config.toml
n_layer = 14
d_model = 384
n_head = 3
n_kv_head = 3
head_dim = 128
d_mlp = 512
vocab_size = 23304
activation = "geglu"
norm = "rmsnorm"
norm_place = "pre"
norm_eps = 1e-06
positions = "learned"
qk_norm = false
attn_scale = 0.0884
bias = "none"
tie_embeddings = false
parallel_block = false
init = "normal"
init_std_qkv = 0.0148
init_std_o = 0.0
init_std_up = 0.0148
init_std_down = 0.0
optimizer = "soap_variant"
lr = 0.00341
lr_mult_qkv = 0.5
beta1 = 0.95
beta2 = 0.95
lr_head = 0.00906
grad_clip = 2.0
warmup_steps = 200
schedule = "wsd"
decay_fraction = 0.796
decay_shape = "linear"
final_lr_fraction = 0.0
batch_tokens = 131072
seq_len = 512
doc_mask = false
train_tokens = 458400000
steps = 3498
dataset = "wikipedia_en"
Each number is 128 + 32 x the weight over its row's rms, rounded and kept within 0 to 255. Layers, rows and columns count from 0. Numbers have three digits each. The size before them is the row's rms in percent of the matrix's.

# layer 3 MLP down, 384x512, rms 0.089, rows 92-305, columns 384-447
098:147136179094080118110151112087128085099175103104232109108138141093147103132131128126115169088113103156175082133088164101145147027128101157110084149071137111114123143135077090162108094108118142
099:106099160132139079137097062060116074116121096114098084147125123122073106105059147163148149164134154135159141143107141092111134100152083141164158064128094144113167141127075172158135163193115102
099:165213120187179147138139171148113152163064135137137194120114150125115119136137125148148138161136109129091081129131156135047142165084165106121107099096145129160133109134162192152126140122142180
101:181133104102195149108098167136149123135117141114154143070047116092138126083066058139111135060156124101110132149144163113150076111122113156135108174116175119116170137076175110167124129118122153
094:178110116118107158199122136150192107132140107082160181123163097125171135120157114135149140092135114110137091092143154110154128092114097089176104148101083135106158160136148180170124127094049158
101:141114158189154099057061065096120164132061148152156152129112088138153093127075136128185127171170156078085088167152161125134137196104168141089118086163137105177169081148176154114114101163114166
109:077079166161116145161064153131119207082151094127121170128111121149138095118175076168100084170139131128150158097113092156129121094096115033159087158168208077172128157130123143123098165134158132
096:189125123107143082120044096128116135136145130112161138194119127157135119144157126123140125132089135109117184154129068193121168097125141086121097176129124084155196140156108098143083159078156104
106:077146120153094089122171221140108107113128124119190194147090129151116085122107089166127117171178176121092090102143132135142119116061135115142135177210137177126126150126135158141098104092112131
101:151127129171111134152134185141126084108154115166100163131136172133141141110147069136171136097139154109156103081148154170140152102120148111086100113136099130091154051116106119076124141067094099
101:172093176131079127126148127085085142110129090125080126165149102128109098125141108113189164107181099106117133120161099084158173168164125134118217110161102132085154088136144029037063165136163119
097:114117138114153179112108151087086174127194130175165091136158161118138141079128111155151162138145134154114137082198154104119125072144092080189127087086151116126056127168128150096111084063147165
100:148135144116174075115090132129151121140203106164115125111113121184111083138176128148081133085113122165142140116128119179076107141134108092128090148107116151144108144193080079096087097156105163
102:179126146103157102163185160136068142178104110177124161120096132074147108146162113132172109148102185091120118165172123075080154129106107122179198216186088154089094202137168131086114151169186144
099:120091120122146102103091090185097154044132127125096140060109084148163157076103093144118136116121175138107104117088146092108075222174060134131144079167178111104151173156158104091148110167119116
095:145104143110080106100132139122110057152037112198098139147129150145103087149198144079150106151130150174134163147127083140146085171137127103163187112092125137141168139099125156146114082099133091
108:102079102117104152168118086143048124105113150158130120124108159111125120132132074120200109110074147098148139134161134115138073119192125168147166094085096052106144060118115104160105127131150160
103:150193081155105146177122169076126080118149105151116097116137020087135155124089111096098168177104141178089124127102152112070147115131188179128123078128177144133131113158152084181079076156086098
099:111154131121070155110100138072079141107137170116157172118158165114133141096112121141151129126159127097107129122136111114135128163146147137147174064159191112132116162189102133144121095137182120
100:148107079089076181131099167186141129108100157089087122116142126199176151135117145157173108183159183040134201165116105148180106113156102135199144119110168186131081131070129148173186111150111103
098:137106057127095129153168208143075166118138168136135189100153162099106072180095125134211183097091162090091116139133062151114133114168236147137086151151085140165196084078142175166140093181099112
097:184092105111108186153185162080119154124172107087173096084135098066071155117112145106147094133099199187096086090151137112124097063170126149123126116111112117109135062151101112129102164112159132
098:121143171157069133128126125101132111106155127144157142113166143136096129143070159108083155122142188119159100146113133186138080118143129111106200131168169177104155106112088183119156154143122028
098:124160160120125134130089135156138069125154121098112117173148089134063143147109123103161152132139152159095107116062097119080119155104164087045134152163126139171170132139150118132152096128117093
100:128068123168087116105164100135075146153078141105091179130106095175088095115130113085144118190145102108101152097145139080122154153169095116163195099124127136119116071155121089099078113186100129
101:095124138175132156071132104126149085135110147159133113111166113144166129088110103116156122148155128178141113137044124155165119118076161127115195144114126083114181085141162145085145159130183075
101:108087069086122163135127141136144130137116118077085117113093145118071178079152149139111112086020132151128124146197107151063141159136103123123171170148152126189137200077156154120121131096094105
100:121171156097145093090170136098162186127196126127100143085176175080150106213085136079123133137118164106128149172099109142137060132143108088158120123188130166101133076105163135151139132111115160
092:133097116184178187113149138128198108109114144195116194114143147114152087138121195108146116134222188088159051118148138141151161065187087134141093117116138138141199140095137060083141122093156157
089:139209168138120150072103151149096137135135130114053151155098095066128110155086088150134127096169141142124152142073141158103123146121149170146132119134166138091125117134126131135151168157140074
098:105119126100104200166160183135156095093151057153130182096114096128130126079147139147129137147104117031121117066123117138114144114118050061128065104162125123109135147118053149118082144115142144
103:114136114148152147169120150165112094119123167146124096128127110173118130141210086191151122176097173160126100154123073150143164092124158151169115118098070093110124088107143104081128145103157146
096:126129072109164144161141113113124098124163140167085108095109111054130113108154152096136096087179074136135092114081173135187171142155133125145191207125092140099119094077151123120136143164139126
101:143108114139168167198101172101113105120154148088165095084130144127106130115091142116077153133183127095117149125090104124123128127070160087128150074111131112150117148127202101111091108118118178
106:119123169076117174164192120158166103139095164127147121083128119161155106135160206152097116156072125095108085113147132085140094144129134191101163149129118074156127136124116115155154165108142150
092:038089099142161092182124177206147138120127114133125197123136076129059125141162157142120121129072203167126198114139112128132142137134099117160127134119062103183120164072116136121105185139161170
104:117098051117082094075140169157175094154121174170143119109093135075193159092117136178120135171152116130101149135135151151112128070128121099140103111049113204162090108093112162167067144153104152
104:169110062135101160147111133094185145103138124093140138173081090133094151167173088187163147117138103161116067180199150149204151128119129092141126175181130100124132160116142099120126132060050154
102:138102104144167164073150151043162109121092142047092104156153123189157046129162124131129116144169073160072174137188113130160140127140036046143134106133092127124113206148078115091122134184153134
102:096070083144111108121112124110154107145093098006166108131111120155132088139147162139129129083165173120111126164135128137165181162154132159069120197170123149102122088179097169126169127150185130
093:108101096149101072123161149170139106173154117093112115169097096124088054126131112163112144121160129162147150109107111158161129111086091103193139123089115139152120113114126146051144121134100153
097:138089133118123158156179111125189105122069092189134064158137138157183147112135161092159149132114092117153095131062155138162106088102149118073167101161156143087110139130118124022122092111131131
100:119096146091150160133148150136098073164153069149148153135168184066163130141092113137096141155129066103133104161136168143121127108099168208068102110106178124105116109101135101144137091110115143
108:149114110132140126124127112112132169166106159139097105139181124125085086119126147121140147119152135120133085082193099105201153090098115167166170094102081166104175143146142126206119074181146101
095:119183145069130162148075123113084126136171109115139097153153155151049151119142079132128076070130222184146134103104161117154102112100160150134164148150133153130138159145156090107106128105098106
102:118100143109194170084124085146112146077130113171154160098108132170132115133135121184136165086133149130189168150148099100111144093189066120113160132162186109163165131136130115190117161171113126
100:061130090118097069163100136141148087180143128127148172153162097132131142098101118142122158159116115129128139160090134162101116125117159118164149177152132159128144119122148110165104102157168124
102:133140131114133079086094053095081135091142178182067145136115138124173113135101128112084051156184113124099102166082094147118135150138109158096105105111184181122067102139107078146149142153103088
103:158104046138165148123134092142121112104148106135101121098181119130120117139163171129139124118154155139126185116146079124138134144142095118170185085200104150129146140126132083153126121120132094
100:095129158122113147131127138164107120163138061141129138117139114108123104119173097086107081195117103127110105057116098142134115171138040116111083101148128126115159162123096136096169129123134150
106:108108183146108156124106100114124159094143135148183113092131193183139093147104157091090121113092148095059143124139118118117081131082114110155124163147139116128092061149143131110164091136185128
106:144123085127141100125100099105178099082049180176145154123163078105166087098178125163158141122124137102073070118177127155117137128140152122125181147117151077111042078181137104090104106112185077
099:125093106102157126150085141119138111199069129170123102041086079163157102095153100163120112109110113152152151136129132108124104187134082138152115141132122130126128113111111091136148140123070092
097:167150090175173142094151106089130142130129122127117159160182165184114122131159148156070121088189150123098163159116103145186159072081183108112147138048166092123104121168194163057179151137134154
098:123102072082156136192225052120125170058195116124117091107114123073091109168187120102116122134085096106185118122163127115115125098102165155220105153173133123170106177153132148118109133126146160
098:106116153109115112103121162109128056169112115114112152165122132102140159165142125145111086191127121107115123141139142134137156110079076121166096100091136078119129156188174135134111057111103042
095:131115107135195159106112196125137126159109147151109219121094165127121101071180145110057108148127153139111179144158123101114104161153083111123175148085174089153106118127097179141108170183140161
094:113109137119130132102142075155149173103130163082116101120146191107188078147084130081124100196116175150191137187073148109164130112112106141133076129038158126141135123195172170135144087107045057
099:143171179062154167155165132107091111094131083100144143161103138107130183162103132119154137163100094150153111133123132133142098061112131119126127133163152086207138172181164159149138113092095169
099:127187143123136161131144157068141094138187084160111100160081114100119141114135145173128051155137116195128131126154132155148175128125198121119110107171128132138131120143138129118105147121100089
103:048115104134163140112120090164136195104139091146072094098103134145074128116111160128095117119176195095158136157064116110138138125120097095144104135155101166135131121194159109146157159140136157
100:184097049130104115121005185131145081040160060099183118162123125121133097147126089161134120148162116101087146167133108121149115104085062165189150106099102180165125072108161131098120148097098099
101:128134130153144128122190165095092168151163091079100171175122101137140104099178095143151111123105132173120125084110108160085177098154089079157105113159112140072098105130135104128099109112141111
096:085131132112087093124141137163078130110205143131055119033157106130148120124108109088172135181104129131148116144132129142064163154144091145153137049127071101137172135156133142096131094120116118
097:190169107097115119110151142152089091172150148163126149106188108129152162101124138184163109141123170116158108149054100132126126085130089147174143177176151102104057099130140119125117148198207102
100:078082141161160091063095094089159144085107175140167144128115130139064079154118091137193094148102145117115154102101100093149136139108151101124132092153176094140142158182175121144102134125160108
101:128051091101169088122099137083174101107138097120147035193163122153133131095138104110156176138128114101139131143152105135087141191185158127162135108058162182167174084174073144176086086144089141
101:114132115114183124097090138126181083104188113098148125126130104099118149126117128174152165107105089122206026116114070165112160135145112188136077132164179142126199089064081163153107113131122106
098:172084095105079105149120136098086107197105188183093152137122122108132118101171099118171084180104104159192172092125119171115107107095043110102094114083118089166150160188111073132176179097109164
102:083112115115097204095164105154102190142123095155131134165110150106160088151116149155147158145133132160066116104148170137182147126135102107127171195094151108185178168131133114208174188172096135
104:130091094112096132096178210088089193136107140086093148168104160162131135057148127168079140113092193186090169121165098104130084133180122149166140126066168118121090134102181165122171119119152148
096:134150094167073120088142125152137139112153067054148197185136154110141120124165174155157124129122143107113155150195146124112149139123136135127138116083128134082090110197118147123148122124134210
116:131113156075124125081115149125086153093080121153128126197127129174089146146146122067127110113229148167137111164142114114096140093144079091139091109164106154125147216164115136119144134112146141
096:115102085080128009098108077060166127061127129104204152064083116136180124191091076120162152162160148137095087104141112100128028157121136135067077162138127190164181184097107171101169142142126102
100:113168146147140173092070123095108103125161149117058089095101172098134132087137116145122175126109164093125118125176176082105165107109143225134191195189143098099113051124118155171122121125148085
105:117130130148134156166143102124137166151184127106166169164119127137100066194121085124127170147117091145125099110177108166134106141148114065093169126152141141138167166135106093099132130134186145
121:139134162126070110106149206122098089104136133182162175084173093173158081083216145084105152150173099136106098164162145149112150114119151156121080165031108176114125097105125132093113140165051161
103:111079106101175145180134145072149090158069118105136129135104131174189136046149090159136150059059083097138076168095082144148149109084161148148113166162159090103108122125124165195126138160152126
103:109133188161152100142109182136096158100126169120129170133133142093133128058116084137129151105125058103180166102123204132091142099132142170144124076124126100145103097090136090166096126054115114
096:108132123117137091153133086102143122122205079125161106104129167129149105116107110175103152147160118097128149089072100110100081094144072093127153157047139062059117189045143136111122084078103100
105:084158096137125127070150168110088084145093081079173058108183130161123126111145179152195106063143109160109139126104139068126118116127156139161091164141123074092098130139129140143195153171166116
102:124122108130086142150140113110091186086159108124125058096136150194160113065163114128137124104084161173119135128209106146117159130136092136121131149121143085141111133140118128117136119104153125
097:152145111104091090154143130064074095112112097089132160121127133129121115098161141099189117124129144173166155143087111090088176092174080077118098116143132146093147164141122088097192093124155175
092:123167145103170131151134097188106151132152086073143122079110128110159093108138113158122113133135105116120124171116170109103066105114224125109191117135130123148081132133162107101046156134099108
097:139151154122210147113140099160161080088082089168173165096159103142126186098126136127158155166129117122142116140120112079120127204213112105152163128066127136097154155140100113130141105155113170
096:091127132138161143151135059103127104132155050093126055061130185104104107112130147133171107128088102093142146149153098153102132129088151125209204143148202078095118173091144096153107098108127088
103:187128133124104166095157154087082147119108138093191145143149132085143091128129112093153131098131153145226121200139096145095108173124227082046168156104083147141143108100106110178120140058140121
093:066111116133129109120069122118107106091143112145131181112122102203178160146083141109077093130098110162115100146103141109134158093111156126103138129141134124072135089196135140135174100131144125
095:175090127146106147110129113112138126096096143131079155155112142151141146132121122157087180130100161125116069097124101140157146131085111084176085104125074120099241174135139120120090084150117121
100:108128148142111084133081100126165139175136096196141031090149049059123097127101131117151122108134118123088125143083150187116057142122048121088175096110096153106183130164157118133135116104141134
107:134111132153104140149135135182118128044114081119045179141080097102141178104072137143120185120073125113129097149131128182125152161150124153145207096185103145168129086134167117124188159124179083
099:165125110107128150164108141138127068061095147106129182142177118134178111150104192157079113167163165132084144096052160123132117127091138139173124116128063160100173159158159115041136068147106107
094:102145091137079136185133142078158104137102077132146089130111128148056186116153123094127129132052100121157195170149136143130129116175105147128083055147114138139121179140098062167162100154106095
098:161126126186106141152163147158180161125128144156147154214145172094122096143130125095116155108103078162169103129113115114131166100104139119106171132148110136104123116099082086128115167104101128
100:124168095138168119132135137154169170110117146113196143125228170072115164105078186107097095158179126120103116201124137109093139094112081162044147181099071112146152181099169127163092129119121138
112:108124120123108102070054142103164098150128103071125087086078128141114131110104100079134143187127164113115122121148124186166149123161094124194091163129149085111135129069189142115153104131130126
095:135123116157120091052198160110089140049095068101152093110104183091097147136122112192101132128118193152117086189131147172163152130133169131079207150131141117161127115180140118157128160113141122
099:063174127130144122082099113158166151135147132146169146107142064135097078141117143150140108155170195126118162121157140090116184073180077083118156123143137121101125143201103129130157073124178149
106:202113064129126106125145138149083097132161166156141095064124138146173150090079125178098160088124104150080114120126012137164108144137114131144160089157145100156143130061179124145158138129095178
104:104093151105152103068134149082141125057069080165171112086105087172170147108107078168157126167111109157080157018115043117086082134168126126107211121162107132169128152123123138187183153125100133
101:160140141062169154144143179117099096181132132128163128101132137128190140141097140092090152138132126143126182144096163104122122097139181162167119091102149099163102157094127109098104115088136164
094:083123123089142145131151150133093153081108086092134090157118151115066128110167195136140123111179099082081175110130186125141105121099121119065094121064152126171098145102101088128178131156155120
099:199143099152147097099112101095119174084117119107099166143136102101128122173065121157175098173089110102132123126049109089128176137107136118103133104098110176116104073127056186101140161134124147
100:139083106138125136149120095144178148140138132068110111162095111149158123123181101125142157078109137108087120146150082134123190206099127145109123136077121132105083134123115177116167163129161102
103:076181071106189093165150144068126135091140158134162111128139141157187075110191138121112118128159108110160153138123125114108108086179184140117158199104123159096159075097127126137132119105124090
097:093171122176101127124164128103127165141128152062074120068071118127123148139138155137124119149131125186092089146146119100152102127123167139109108131141122118106143112102129126094135202093120109
102:143179120161162117195137115130053100179093084146114089151120151107143145123121135062146178147131194155091110039105165120145182121185110085097058164202121157197114140135107155119117174095170068
097:140101139138070147128125169144114147163111157147135104062105148130064125164097187117160105116093082152100132116128156114150090153171146148036082133116087152142117102126132137059107112139093123
100:119148126119126157107159074123124127084143148175105121129123161103116098173075151090118139138169118109140120158092124117141105116081139144098103109145125148127111138179159112118095142154132126
107:156107148128127162117115104134131059081104071153118093078190083175115109117099129062160150095203127175101138122077133150113167081083103080080077129113156125159160173129129130138109125178128154
103:061182115111124119148164082065113173100187088120207067195068188118086133108131154124156121064114164154138076095159057111089138128143172054113148118162083140153120157164126056126100139132153111
091:143128146185123126203089193160137156167117105168154164118062134128076088151192133147128139120122124153090133092109106158120115123138133132144105156147189137156165108160118112192141116123075116
102:150115147127127152135134125148106106166122126093138165155173110121126175097099134099145097198149130123127109147137065156115135126120157137113077171144106128055163125173137078139146133137161156
097:136138125166023110108094156080152096133142138117159107133171086198149137173107107167082103143135095169110147091124109099079153169143139121065148139123127137165153181125109096169117086118156119
104:171148117107147166154179128151126112164103155099149126143149152173148152154085102095135120129070078150104133106161145129118153148130144168047107198082148131132104063169072141024149116125163145
098:172115122095124125145105114103135135140132191096172149098059128196138163184126124124150145135156119175048179159161173150166089085107140111133139087079082081144165112218103092156171160174159152
097:132125192097095122156126105142158129048075170147102116098144118160116159118145106133105173122112064134181136141122104085079185153102144098048140109089084177099137113135098165155143078127076119
100:120152063100124113127153206116124095134142143120059129102172185127121160144141138106154135119098152025089102170190158137169102089163126084149087186132182100147129129129146075077086074103152134
094:114075101127106090114124120122196122179070092095139137163121139184122065129117134138143126136168212134183089068119198087121097180105118132144056102102091102097089119137131125187115122103146118
098:152164119121099129158135120071138127134155136112106106144149100159157113056172125090103078094117145130095188178059104150090125149126152134111144119149135121103139105116124176128136110135105165
101:128118130144109142105136163138124131084158123136100123137119162075183093092122121172133097193144152116136141148114162127079131091098130111044133071084117101122123143100141120129125154106155123
092:111111151114093134158119122151159121151127075157101110143082088123173120182080094086143091113169113101150170145110186193095147158160191083131105140196146167141114107093168106203103151113103140
099:125127116095107119109126125128153104176124173192215134134094150117121181207180149115137116089078130146158074155086100177138122131139060224123091137127069134134118137183133165115189253096140141
099:131099113128130151150102132140175110119126084148149148115153153139091165161180131089123102121101073154128099169141119179104146110130193160137185088161186072129114140085191067162236138108139075
104:101108112133152128072140078129124118125125127153100071117123089101128104163160106161169099173079050122159140084111109169070117031088184125183070092174131131154137100094140113097085162116133129
109:125112114159114140132085152127182210138125144154173102121108134076114101109137126093119140122125144102156081172162156125155141135204146121117118100111142139201131127131118157151161158176117146
098:148164156105122155095153141162149143125146121128076164080153127186141146155166123172135216074166141096159148171148098101092192204096148126098125101168124099108113126109084104206139181058163118
103:120148121106120158079123100113080111094142127169082133149151162175101151124190098089100167112138170160166173135170142101095093138128169090098143080137124114085165162154127102160130118145170159
102:127092181104099101198092132143077111149139124165081157159112197103159134149114094172150140114097149060138124117120139126121065150115114168158166116128057097136101099143114147151121149104137130
095:111124088075219134139134129233111128113100123144135122100138120161104086138114106143105144115102116125124185097101102155148212174143151151112098151154113191203117140126126080115114121124106176
101:048149167096178094164098153120086103102108099103098103131157113104126134089134204142114121055171079171061051179050120095124089120153136124090144105153079169111146093114154112137111180129110164
102:097072165206079183123160126155153159135101125067153111143115189092143156137161138125140139105173160093129067143107147198130141135113144121120080125166070127128142131157059163107121132154106149
103:121113156077146108124157164119156142086077139085120161096150147133127142130116110121129113102165120123085106132120076117169102178071135109122173177128131110095140104111102134132121171107118120
102:100107171121101129141122151151101125112156150159166054114118181110162104094088121162157126135144144168161167109140185146078162088151157151109201040091093134065105154183111090138127101116147120
098:104132101118107080088118141115149190154127183156072151136130115163168165094178084086147210092159148174128125137090147137142151125121127111154108163204097149155127173214140165100112089113146196
097:109143128187160144149123142159139113123111127099180133099146191125113172120159175115134117139123179141121086131078123087123183115108146131207107127180163139133135156113185100083120135090132102
105:089109152155148125108144133194133102138122105086164104145180082100137136125204145146177164141151150131125114094090128102149171134133118208145118127136109186143056153151125190120104162108173125
098:133070113085107105158150137115123111088179142125161135201101185079121120150101108176186151097146179116188148080154137058180143107073147115186025162116133133112144161136098095099149163158169092
100:086141126152098175138200090097125143136115147171173133072115108135128102182130166215153129100141156170115149103169121132101152123157142107135161074122104125136101077166119200113129118164171099
099:089104188116125153108090153082145120084155120098069156133115091142172146154144142060082176106114076128170133137107158176130182104132165139117124094139124100097117075162112162122159068089163100
096:100121191159107183102103122111161131099114082135108113141099169121159113097140113116184138144034159126134121126139138081140118105079138162104149140170063149101060161099114132166174114165147153
097:172130115112160144087156110105094145177094107066150111116149095164089141154110098087141116121094098195100107090091111166134138099118165174168108131075096103143149051129155145131126110177155134
102:126078153114172082099134186131171127153102119090116120182120135136111164111119151099108175156150121057132102142181138163126100109110131172120140148090146128139062161130158104115129149102108178
099:155129063153116105152079148209161143108099128173135139085025218108162160164144096158150130078085069105098134081110128103125133074166132114071109142142145107144064187111096162139081154116118125
101:156118134131125123131174112160169116184119137052141130108206131087099119124120098141090112151109126131088074177089128121127113169066098118126146107167166160124072136174198133144119112108083132
099:202108145076170173186156121127148142123144070096138111143159118140143163124132121116098123117141115166171075146109177148095229143200128103121148137107146108160102164142119128144118170136110098
101:117102159102135101111142146086099106152132121111080093174201077125134098126088149165104130143119138128150092105108113127156108126129182095104113183130114122124159053073124119156137140120124161
102:156104077149127113152156156183139150056132132147114149113095094051142098109134138105112132137106152119133135076130122124103092076093129159153159185163169188132079087104151174128170127159084142
096:140171158129161095139139159076115132131156174098164152194089155130137100156080122104159082113125199176119116104239096148186169142080147121132128128133088166168165160088088113135195134130126177
101:111116105188159073118105193117163105077161079122154162136097167142094165098158124136091122116116078085071071113114088090191146169076108125118107156166094158136133170152131174077128118111123103
098:182168184090116080111121191105105175127126151076115127186163177095138148136136135092089161098086118149119111125135140132089150109137150103069092130104201156103102106190112134164087177138113122
098:142185132187113136093100143094158177132105132061193147105104161128093078098158072127126148180161131148132129120174157173135081088107099095120153087121138138110121105148090098107146156168161068
097:137102119142148114209156145161100164147133139126145115148136152087052180131138208180148082154086154149088149118137111116171112201099137098156131168140125126106174098116135149075116097164108076
100:167149154152151116141167139160162133210112187108131142172087150145099123093112117086075174115103120150101151188140166204187143135115116094104098113080121179118103163123116066146162127110081124
106:067112060162099157109196197165122079059142079085150162152148067109090126159144114139132162136072166118127085108188101075136173124095062129177151118108123107080156142135148144171118114106157134
096:156139144126145127142110091183109171152093180104148175127134153124182109147159163105164123151055157092101109078065150152090103049137142194092107171135127145096120094047161082166107174138110106
103:076143103148180131144088111181134125158124143167115101140089079121157218101134152106211132115088164139151083121123158125118108172158128178100132153129178119163100127164143138168163095138180110
106:072131102117149161184145122153067134115135121094088154121154120168096138139073075073061104169104132128086098125116103106110154134137145138135116141182077079101110142150132100114100082097102127
093:158154061112212089090156096091081134092154090181116122150139101101122138149107152109086204161162150106110099142125120080077168158082131139114149132109150128185153138099182114117110109157156101
101:135128097102124121106125136145119134104156140102150134092105147114161163110190125096082159139155085105132156074149157144110110103143120170132163139205125146163117163127155135110111136108125139
096:086161133153134164173127150145099118121154142113069075117164112136092130126103126142155118163172127133115163095070152079138130130158091152108135123121115078142128176131176098097087121105128116
097:123125149118125142098123160110057168135140127098156158152107155098091118160116154112117187152100116122120169099080158146111077071183103130092117092099141129174123107107139103119123087173150163
097:128113162147095166136119124156178159136113122121157132132101109127140109147134130102145180079076137096166171123097067124075112148185073144138137120171117131140209109118147096105160135104118209
107:140128122152176175090142157077178147119148111160119162108103098070159141094125128120094105083111131157133151133146067137169149155137123087098090092107116103084129168073086142049172170169142176
100:101115126124093098139167097122120060137115129170079136112062158118106156166086114136148133136126094144166111170095075162112086101129176119123134117119135070159105131133152141184127118144129139
101:115181092078218076134133104149156148128107152154150109085131094131094169081085146097127128124126135091196191166107085126161122128109109128196092111152160133122156175142150083181119100108158177
100:082087123145169112185204134081119143149155190149179133159093090153091119139087164110117110154102126168135114132135127123113173082149137166136157064196158110169161062115090056164153104115128154
105:108083182109134128104124186156169130147104099069170157151096146118111150123166132102084144108144152110140077098094098169166066099070098161147160163068154161147139189109148170108121127138116122
100:156149104073133079126111157148101193062109128102053175136184113082020120114117108100113072155160044179154099105112159127184130086112084124063094142156122120093082166094157133101098125144133141
098:115133150106120120112165189118109150147165138127166131012132135136156192153105177125187121103114115201104158111133071152095083138151106111171170206102099140129125125092175097147087129079195098
099:124134165136102106158124102125086145107106108110144137153123124114127134168100096193143065170104158108131089125137117103131153134172100118103131161117135114134074109154111148128129175133137106
100:134139043200060124161142103034143163152105127121129112172126133110086150204138063187108103128106179145081140120098138130080140116161126145103029089138123107116096075110139178152112103113105134
098:103053064147174125136076114113132129089111045079133186076061127144139106046065087153138134130089160091151113108157116118142107126086115131094127159199100169096114082148160136117130152138063091
102:111132113133087139157096137104159112133138115103122100097100142132111138144087058128127146159101145099108119093121136103178110162123086103052027038141147135073092124126170136122124172100071146
104:155157170120157113136109164196087118113109128159134122100127080095169163137113085143162132218093103135103112121131115142168124131091057129124112164117087111127137122112110119108112087094114148
102:097194139103085105124126065162129135128185144146159051159148160133141095084116167153144190149147138109063177180150101154137119047083033127132142108119086172077097192148129182153141179150155117
098:118146124089029109166170147124095128121056126111107141097137098133128135138128063130158171111152185098132148138123082119099119150135105121076155109090116162152131116116089127065089183130157170
101:119130074122130120136132078093092072094129095062151119107123169094110138142100076148099106119119105144074179128159085116126130134115150145131178108087157091068136113047159148125129071178161134
104:138109115153121154105093120127156110161118151157158103141107115150153118114163078124103103040126163138117130144160150052133134144140139112135119057101111090124086112160142104154128161098143193
101:136130114167124129127131101107090154150127129155135141145112187162074124095126141093105153128103175066112107108135133135159102124141131165142103087133132101108086090102144174182087223094210128
104:153086185092153118085119144101151160105058132156182201059113102097099131158100116117134096135148115093151115170102141133193085126104144110132149121163056129111127121137139112148086142141119160
100:084152101153129145132132117148146127137079182103125174150108090102129143203095117090116140137138083131136062152110149114144054105122169163123151153080125088108197119156108124085150093145176127
104:143160184125130150124117066087138151128140203097140149181103124115101166164093137091134107121137114163123130100105085089154173125166043148130094123064119109124122180081154175138171097078117110
096:134123079148093099135100133117137133064132135162104178150064093172129126182136095068108113145099152145098092167135135126121103173082066088105083113118178207185184133125100171140167090141127171
096:110131118103115136181094123127129148132140129143130133128114077124048102109150144131142129212139102131159152167139135175099190091153187095151092074077147066095157198110123072198168177140166107
094:063126142144126106044129139126138094113099098132121099146197083142125130093088131123074151131153173099051087102111163134121148111105118124126110090199135149135110117114107116108186154143116090
099:163113157181122150230123140149143104135123178131191132141076131135121119122192143126153155114106107156111123141141143149085142123145099083100164156174117103119150167129098150154109128117140119
106:148218139107143143113090205239140129104075118087115117155108112136127098132143108158135156131136123120111078081137104135134076143151110062108179119136124102124136149133174132147129127094092103
101:160144141179057100092132091165122072106144057108110128099161181118137094087144088157074137087128079061088129146121146141170133168102184174127116177125167144139127093106149128166059109133148137
100:106114142180117153116112127137117133100129112144167080114126094075160181134112137116108136084175124144086096119137082161137162095187139144090121129079190149132147132071157123164093168138147139
099:119109070145111138084101121125081147129129139127158158158107190161127090126105154140151151078150144136137096095144186145115102130104185125150127152093163159152124077112149128098101117143089115
095:113139125139112129140142123177153150112119124136116102144127187114096150161155154151144111107164178121112179127118123173121115178108163136151109255114148152110102149155124131116104157108119120
104:134041092092100122085178189156163126170126133158166154142125112171150119141209140098162133164111148150115124142119187092120097056045079117133113114090151087185092156117123153124129139130072100
101:151127161166137151119097119159126097146132141143064123101108126121114165131132118219093130122058116102127151172123115098108159129146136160140152166161154174106182166126134151143170169149076134
093:137135120118124147162183117093143124119149060150105151130119119138077107135158170144136134164134200087115127176131090103134110130105029135155121081152066149119101159149166105117089143116175113
105:056157066094137119163136104129138087135148126098141120130143156075124181162149142164122167135116100198129074115121124147115131134116098143052122138110105151153112093136135145089126174135092130
098:156130080173074112205105158173103044105108157114106146103165136106150127083124125053140209171134079143102143160159135133125106118154144128107111071171114162167151096111091152122166097134106150
098:137092124142155106165066138118128131116131104109123116154116140118000096078118129099083148140156105117146109101134178089111180142128050127119157205113082186175109165136116157126109115077076159
095:159181143126166170155137172110119105103147126134126168087174055126122069116118130086132101112103095105115164114161108134148103114137131138086204189156074141138109133146148106150107105143111116
096:115109175152109092123124183083083120108134110094174103163090141162126135106089144128083145236146131130112189127140128122102135101113140135083133150073079173125110173134120126169125136118113142
100:150090156146130145164136091066120141130134126089101100188115114186123099148147094121129180155117087155192142149138135155129119159157102173157117123120155097101100177139107107141095100143102110
097:117091156097169140143066110123127101140092077092115142151106145123132081105175140162115105138094173131158061109113147165177141112150146115110134192134169073098130082105153100130124136120093134
100:155129140107135104100104093127146209143133142086158146169152131151117065078074110093150153190135173150154143130142091140125177147072116096157179133080104123153147116167094113120123081084106149
097:138151174113125112127131098208139126071156125126113107166087109136167096152158127145180168134118131138146132158132159085112161074175159174115103127141137111123105151086180125091159154098077126
109:157132114144161106150142166097158147162130133165112156205171096104139098142075140154123042119189152100118139158113171150183129141074083131165148140121163093106112133062147151166127115146131098
104:174109121096097117103095166057100145099122167048112060114184104124118123123095147096161131162144133170122117080177156076192170180140105146092093087150123172086100122156104118122164133190115137
098:101171090084150196123162151143108107145087126098118129138040075119126179159130161159113170092095142093128156115148156095141105104136097109190115109164170168094118184143164118160153132169153118
103:082111128119118099149166113116150142066140178107159139110127117097135098145131100087183174144078084188223177138081092106074118143130126122086131168133141139117109133154134130151123123130165147
096:142148137175136150158131152199060150142088129110064149138108099096203152114095119092166130185122106221166135118156128170185146115120129150101137118118149082142147079128079106097132132160160106
097:126104150133128069122081151106192181144135156138124097125110163139189112115133120169149141134091162078143131146128155186143145148135170138082141157101105123138134122188115117120061151116151107
101:093142112092174160206123149084096064150197119150118070101126110122077151146123142193124070118080099119091147112145119124188146150115138149094114170093197068156121191170131161148137189132129102
094:149128110146149192096156096067157109113085133141116101125122103135061086161137119096107151117136199086095138142065113128144112075111132119160148082148123104126118180178153164161098124098210151
101:128117134099147189097103133163118109177137126147164121138088119241101095062138143111130154141063113116164120084144091082117095126135100103149189084083090160119156171070114131127180098177132130
113:165126159086120129092118086153118153093144108126143153174117080082135119177094135143142067178102123105127161171138130095146160156120126122118106147128160102055159091122162108128111159097165114